{"activation": "gelu", "init_std_o": 0.0, "weight_decay": 0.085, "doc_mask": false}
Each number is 500 + 40 x the weight over the matrix's rms, rounded and kept within 0 to 999. Layers, rows and columns count from 0. Numbers have three digits each.

# layer 9 attention output (transposed), 192x192, rms 0.0757, rows 135-191, columns 160-191
465511431495470533458568521476460542467490480545496468436465440433440507417553496522495497544545
472428510458407445513432493457564528523496478496524482442475450433459460533455480495583488504479
508487535516493398472525481549497525534539485433532523454462557424574561487461556497462519504486
517512511602493463456489510449500569540506495503450485513518467546517517467485499462526515557522
519467485408543479492399453492508502476539539527505486526496530503532475515502462511542517486500
503468507570484526508525514529490536457521497541537475486513466499468504487514511503537602514482
470443467548512553551517490458425499516489517575505456501533472571476465456506489538504517477491
491532493502415540466513511503541479451470573500511481548511479498517506525479478495522534490492
502546518474528461503421463538495509445517581517458476566504540503543580536490466418483480453494
495469466538464584523530488486514583479506532468531466543495441556534522508507470479522527531443
509488585420466517455496487553509528514476472494504501510467461512528411536539524485502513507454
518593476443448543571450476527580504516505463510484513562440511527505554421521523448551502541433
456488502511493474473506547450422492514512440533548454582488494520583510539511512474458484490500
424485492530509443489484483547515504449552510524526499474513511482524478529471520421491460543493
433461549498532471466523484521468475541485462481512515485522521532520508534507499480517522455434
448457557500559505465479473530468523520516513490486536450461582500467459428446488510446511505482
482441497498517535453489480493525609561525538522454552452511506585480481518571522484498492527488
548452518491481462539450480462518454481476545561505456478559451534445554453425416521487474542448
471527497497420432468486495492576526415487523467447478476521528504578549478498472496460491604459
511446518507516517558536505509378499511478462497506485466432603490531457521501474491569456526546
505530492490528473524498551447532474482551506463473537516536526568485501523492516482444434532479
505383518511544581402569531512500480456487454476564484516515496543500505479528473518467511503515
532464435482461520456513454469512512512511444466494476548512543526519454448526526465536480497487
476482461443571454523513509519503481487511465500505479470532545468478443446530456543528441514486
552474566463469449480549488501511486472466529521510538503530429483535517479476475505526517526465
429477480616493462576500460554461513461560479477506504505476493485525507472457578455522443550587
500430569506507527529501510545446481495516448511526440464520480491507607409469499507544487504534
531490488456500500452473500505488483533546421533432576518533433442575579480528530520501476471540
486455502517509501535499518452456550497507495502569452444543537544435568480466487520544486545444
538533475515555548518499541542537495490509542509495486534470479503526585480501562517549509510512
521577522484549484486502504518539589434532484512516483474505485489502471536531488518528516525555
531428440496510425575522444560501550472495508462520534488487503561487555434568553472512523462495
484524496609473525451525503504503509472486439466476551491476514524555505440474526502448491478444
507462459464523518571485469520532460506482529490476491532522517446543505451441434600447567519486
506482492487552472513553555464504484474531472462562475469474470566413538559525467532499483528448
479517551451490487500473543526512491527546481511582497522550450550488520489472471510462546516507
502475473527481443562508493536483461503475527514466452514489514526481567528546575619476441548496
477497448546536528507524493536510484481442524494494455477452532518559485514508502552479518506480
505527576422521427497567536448476449505505482461582477444440476535532496546472485536420513482510
464515509487463479494498504518525473554454484441460476445448507524544513534495479517528481566488
459488474520473579531517487467541466520542575537481446484507462512517461461495539479487516535523
550478487609474418510513501491445534575490572465548504505489486560459474444501487503481509514563
550571512537474533508524468551507502574533464479491447572516523422528475486500458487420604498553
546577437531444569416474529464486438496567508483582548438491505521495516464455510478530515534515
498529501510506516525491503454430397445496542546516500527418442462501482542532463465504496518524
480572516435497517546503529539507433445474479500508509445479493440449499521519408550491535469478
514546508509462463495498498514553527433515486488478460521518529552526479513518479450488498500458
476527508510518561525553488545453530510504532503513517529534545464520460487479474495442538480477
588540481527464498495472551560441484431460521511491517500510485539508557482456475513510442457440
467486428557528481491444480481503504524543469505419475466470533550517542459463477480565485539505
529457544403425485485526408523524486512477524548590519487536506502517511469478481569433524492460
529570483509453504457521518534489510491505528500487550497443543519460578487547510514477467497542
485473570463536448466496511470533457494498437506533438504495502482556526454517523511505452520525
541475465496499493608497471483462537529572498493472509438448462472557508514510538496534503479507
516483534514502501594476501451536514471517475466489485475524506564448535622458500467520516465494
500479520474488465468496511505506498601469512512471480468519509529498453463460472479557460479515
539477461512469456511515506494476466500529485520459520490504526558499491462566531462516479546499
# layer 9 attention value, 192x192, rms 0.0881, rows 136-191, columns 160-191
510521523468519447518567535538473549513479466576454538475493461544506511482501526490542509597500
388468446462462533495444484452467414492546550519494507555546519488500523453507505508547514485543
418494452382488480457453536526474490501495469471527491517526513406512546504506559485478538438547
462545478521503534489565538518445515565492549472502527454474453508472534464530522501499471456476
515496568492519510508503473552462418541496484474512527434469536554511526499475426496462465482468
513500446449487481546542504495534523487478418544513454514542549520521509523526533515523512504512
557529495483546504585471485445492506481511490477570517469471514533521534450534510502468441496513
528491507564526503428530523454494433460473510455581519537466488453446498520512554501477463555529
494425488531555428432536471493415438489514496545455511548518517449483517512537516526441425496509
488541484501510491444470532473529543475475549511437499464488555468423493498478505559542455532528
437420480463510512450483548539506497531487487465454515401466521458492462569507484591449524552553
424496544476534513521439515448465532487535582506497510545445558432413526474506507460519483528494
490517464447480544442451533509492440558473556502476518558540521487480584473502516491518523491378
519474469438453468525516453514493486488462520571529478485462480469512527445468513477490498565545
564482537490473556432455516508538530474477485430491514498498454548504505550504446461442526473481
486480459547491477537549475528441484432501510548525506574527476454494406472527428465442486559572
517509513486466498541615489549496562544448419496529517467435515570535524539504583493456495530446
447480450443560520574471465502435507564517489542498457458447519492539544468550597519484576455488
508537471409430519443492513553562440521493534482472535497589435483521532456477542462474474497453
516437584511504543482451492488494519411493449517564431497522540478514453563542455517446593493492
441478468517498470552464419500509460441565533509515460492509481563578406481550464480532500418490
433489515431484481533497480474462552538490522577454588472510429447429560446533499477541479561468
478536499506461570505508475515592498508520492438492520473456472544592530550478504492464446502512
484527483492463470569504500466524533525546484534459496516458482528491446502505546510443456500554
588488549472488521478517518517472450587475554471507524550550471453409610450503444404522463550421
469499450446491484484502481494501442494499516453520465458514522557517541543498512473478525501429
479480528533509556519508474486486529521426494510482401531474610474448521507419529522509521537411
418545443432494537503477505558500516496517507459497520507444490504487432563489521468415589482510
502529531546526481407505484541467482473461595463475495503546525486451491520503456510464408524475
493541465510402464505483567518499453508487560509489497531496532502530571406533482573518493498513
506474549552525477518535454444476471451509520529499460438545465492466458537510505508527441474571
557480477469507571518417504459480449481464459474494444498502548428454503501595485577527523452560
485535526453534529480526517497485540494425420437507462427451484504513552537514520554522476438474
521550465512520547488484423568462466463510485507507546498529480473566442494519464505511503394596
554553523520518542444482522554457476485490518491452540494510461468390535526514497465517553473497
484482535400549463543505503494473531428530448559499499450484526485501459460485410408536510425519
460483542443459460543531473443517473542519572516546491515493531489548544476497508503490472494528
536474499570466511522453434489546508452497579536485523571502504469472436501502502534551448518555
483422501471494490484473417514512491455526521528497523530504525445481563460504552492518460498521
449509523487460480535479508432483523493539454539602552485537489527557461461574461453513513423500
551533566487476522475437535472535517494485429512547474477519493468574551464495542537499550517461
501507508503497500527464589492505456521502490485517527462484455484558540433533534545539446529447
483483517534498517555498483490515501484511507476492494560537564511526518538528495534456516453510
595461478531505545541489507472559601505471436446462535537597495546450535565430525456498468447479
555490524552537530501483457477497531531474511451513499475492484510528480446449534533510540483427
498491502447529460537507464536452446455521487537527548559500520386511471450498537466497493510559
543507548518523486490515532483543461421513490451492466431477493553507494528503510467504476479509
494525492442572525537483460489508466531447545428474457420491533568506501589536516509530516535452
486516498488489527502465481509453484537556557494558572524547468499458512513579448469448492474533
466482461510462459541512471460520497492543537524509485535399464544573383505537560459530488501546
556428520475522541434498463468473493505434491457538435518565554530471503519508456447523492476503
462498526430461480482529540531466509563543567580404555505459437490431505590480471475496517517431
425557447481451539455534499517452546556447490459469486559551492469443513488428487478468450610519
492490464461488485425491528515435515475526491467536565514541437543492495473519441425508519457494
515519473490494430474540558393545507421479514517514500553508495519507527522505560515472519525511
485497518527528499526448536421482535442499471430584416540491524406507480479467463592504534517527
# layer 9 MLP up, 768x192, rms 0.119, rows 0-39, columns 160-191
490540540468483430543393456440533514475465518608502570488436505516534471489544523449411492513585
510542499471568550542513536491527491446459460461518479538527462534485504497477444513476465532454
441475525499519481423503512473555502511571432495493533451497484513495506454464620527513472528531
479507434519484566536462415555567501496532499499578476478507540507502449504566414488540492470490
532606451544483505531489476500531506472534503523516460434528631495522519477513458595527487455505
544459529545510509483466539502510487459505489530522519550451544426525487434439470509527518481515
518499465525482576533485475499492506441503513498563512478493498528474535477499414576596479471437
525482493488481490480502466510526465528437482582442495461496535467518566475582553445598547385470
511564569513501519453440481488541533447446489526463495546515466518401528516480465415469459459525
462472486502557495551459450506504567469471482509498546448485536541540477479468518471506551473465
571496458522580523508534465468517440450532474469431428498506543477474470488424521434565547483459
541518526493515462481502544392460452461497503539473495605475537523530554538515540448584589511502
565578500500467506454530525471497547517510476507506493499439540547510501488499469454497517515493
519502513494474487528486496496501525546443512481508461532537500510590433540511536517455527504463
467587479492501512454569475456488493491567421488505503434419534545477414447491505453506456473544
518504471557485522532496426384500481515530460533521473490499540506521530465460454487509392531531
506517462509484498493506504515476538546469552505462474489462482533533537511487537478538537446510
514449563517569513445491484453456530488497410476577519487547534416480473554425518455453514502510
483509541517529483532522442531535483384501480510563518503418596527469575512589523553503386470531
492559547528558591518478545545490518515464508477436419521518485508500468499429496484461467512575
517480482520449582494488525488436481428571451580584469561533468499540569512504544501511482515447
446504472528564514483532494479517466486572422480485451502488535445583479455467482501470576528507
510503524462496546504482445539465525555593513540508588531482486583459538503423454520505541446514
490548503532557502605501529492519609487522471471424531500438490472530442512461453434531550433513
528418467528423528483518513564440554584500452431457452471543541460545504582500511520521570505510
454509544487503487443432525475511567462529498461431496495450463521548555560479469511475491610550
494489538502516508494553490554545471562532452482551505420541513580525552420512435469554576413519
521553504569451550409459536540514453478509493481500509548570451489514543453462519475553475431449
518433487490385522449483511493545534428566540468511526532537533522495560473496471415546526514514
473416592488535541511508481564573522510557557499478487478493479471504498501537523494502452480437
521524546546518527477519507528507466428517569499493452488511480494521489508479460496489519488456
434489453463455504462560532460492533451510463516537517517469541450535542459527514514496481483458
511470460547536522512507527474497457501501491513492523459489568548462482538514543431577465518486
485471523430570463467519515390500553519452512541545455477508462519512511505539475457579520446510
470455523461508440553514519519499559449502515479486541547556473541492517449570561451524538483507
471514564535507437488566521480524525501517425482535560486514515473522475577502537485457473528488
459456522533506515466462516523452455552521562493473524515486509505545538537557533413509510508472
529466552554475532491563472446525456566495504493489533578502566442510429506500514498443540498516
431467547461505490505528592511479519541568460530474589434556562449501580515500472505485489420449
497597481493522488571557503534536518482567454493408518479518521505479452512544491521518476450477
# layer 9 MLP down (transposed), 768x192, rms 0.0967, rows 0-38, columns 160-191
540565484538472538450469493568505470516421558479511540463547527544448474492462458444499528476551
549551524528481462489462435561481438506576450530505504512431509510535551508460471521497530594454
523455508444479501493508431445462557502501477494429549510511511559439452547525470494527470491491
491509506487470436448522484527532541524482552477512580427529577520456548470535511440493488479476
537459486482491459526478513562504434443444560503639475454466462516423515483503547521522473471520
528563544453500505506503570482498542473505482464495454511443522437471515446485496478490493485532
535491551507515574513495528518537512548558507433552531518468492474472519465510553460508566516504
540474460517459585419497454478493476553504490540503566496523524400497580492492525511522498499486
471508510580537433443425422562548523442455479555571459504471520418453481509469438571576435601512
493552499474502377462602533537472487414502482422503418555547429452467537470557490492549466521542
504463539484432532447470442564451421598581467522503517539461563561477527452520504561512476570506
564505496527522515505479407474468508481548521505479519462484413559482381531557495533504483455583
499459471481548470533531476482473490440520509485486452510497501470491506483473531561495498501502
515534553471507446482496527460506516469552529473536465472529487500479545534584537511425434493464
583523430504439453480486537470521481478525467470565513424547443406498557547514529532494399451530
490497595477480428509568465509464520552491564546487489435551436541531496400485407550545486485423
500540502435472462458486491514537503450517440509560544537469514443513516431512537513495478512495
567524462491530524530516423469526562535452535522482430532472429531557481482590559501513540513472
505522503633534455571445508473548507498496455434531488476450527574419430526462472511534504454538
484469484502430382460438500537504594478540444502539467484563491489501483469476490462534532571535
470477481510521570546543534552504499558459542421480465496478493505489452481488466529536504509530
529468432425501544431447499563497507478490552545521568488450492554419502442530506553480546541515
454525472428542464451475583538521437515533468473581582491515540527521485425475481563561510468561
408401564472481552550441450453553512525463582513478503468486464495502436528489619452508493458480
473510483545514500446471495480547550517560545428439494499462504571441528526471490552441404556537
514386456491481509624506476535433511466437475481480503560470504523519542447542548452496480551433
478590516531482539513470524533449523468535490484490525505502534517542494500434507507480499569495
469478475510480434460486536483519464458471488481517450606508453552455565464472493522542535447457
539511478448401553464512525443499479516459472427495554476496498459426492525544474433503577464500
560515462491504470536504533528473484411458494514502495465483512528460521515523479522489543527470
603531505512614485508487509491465577507428508500489468474500496451487512439542524533533535482497
501521475477454508481474491474530565529439456395565572525546486468480488486493458492561422464530
496477488538470430480467470517447539520554585433432497479486497531513565486535468516511548422504
484499532431480529547495504473500461471474482522462435512529509498456535522414447526451511469503
515530556476464534579489471492573473455478457473376533492469518395510504511443551567556495462548
513499496467644531472490469480470542500490488502495452473532549481485551497494537541499462501501
525449482494491461576457514504468501516539475550518545460456426524491568520502474422476495471522
568435483481488532489458478490493480527526507454451501492471535489455450526523454547510507446517
497491510521511579516544523555468441505432482465536408609462506508457508565512439507427516569580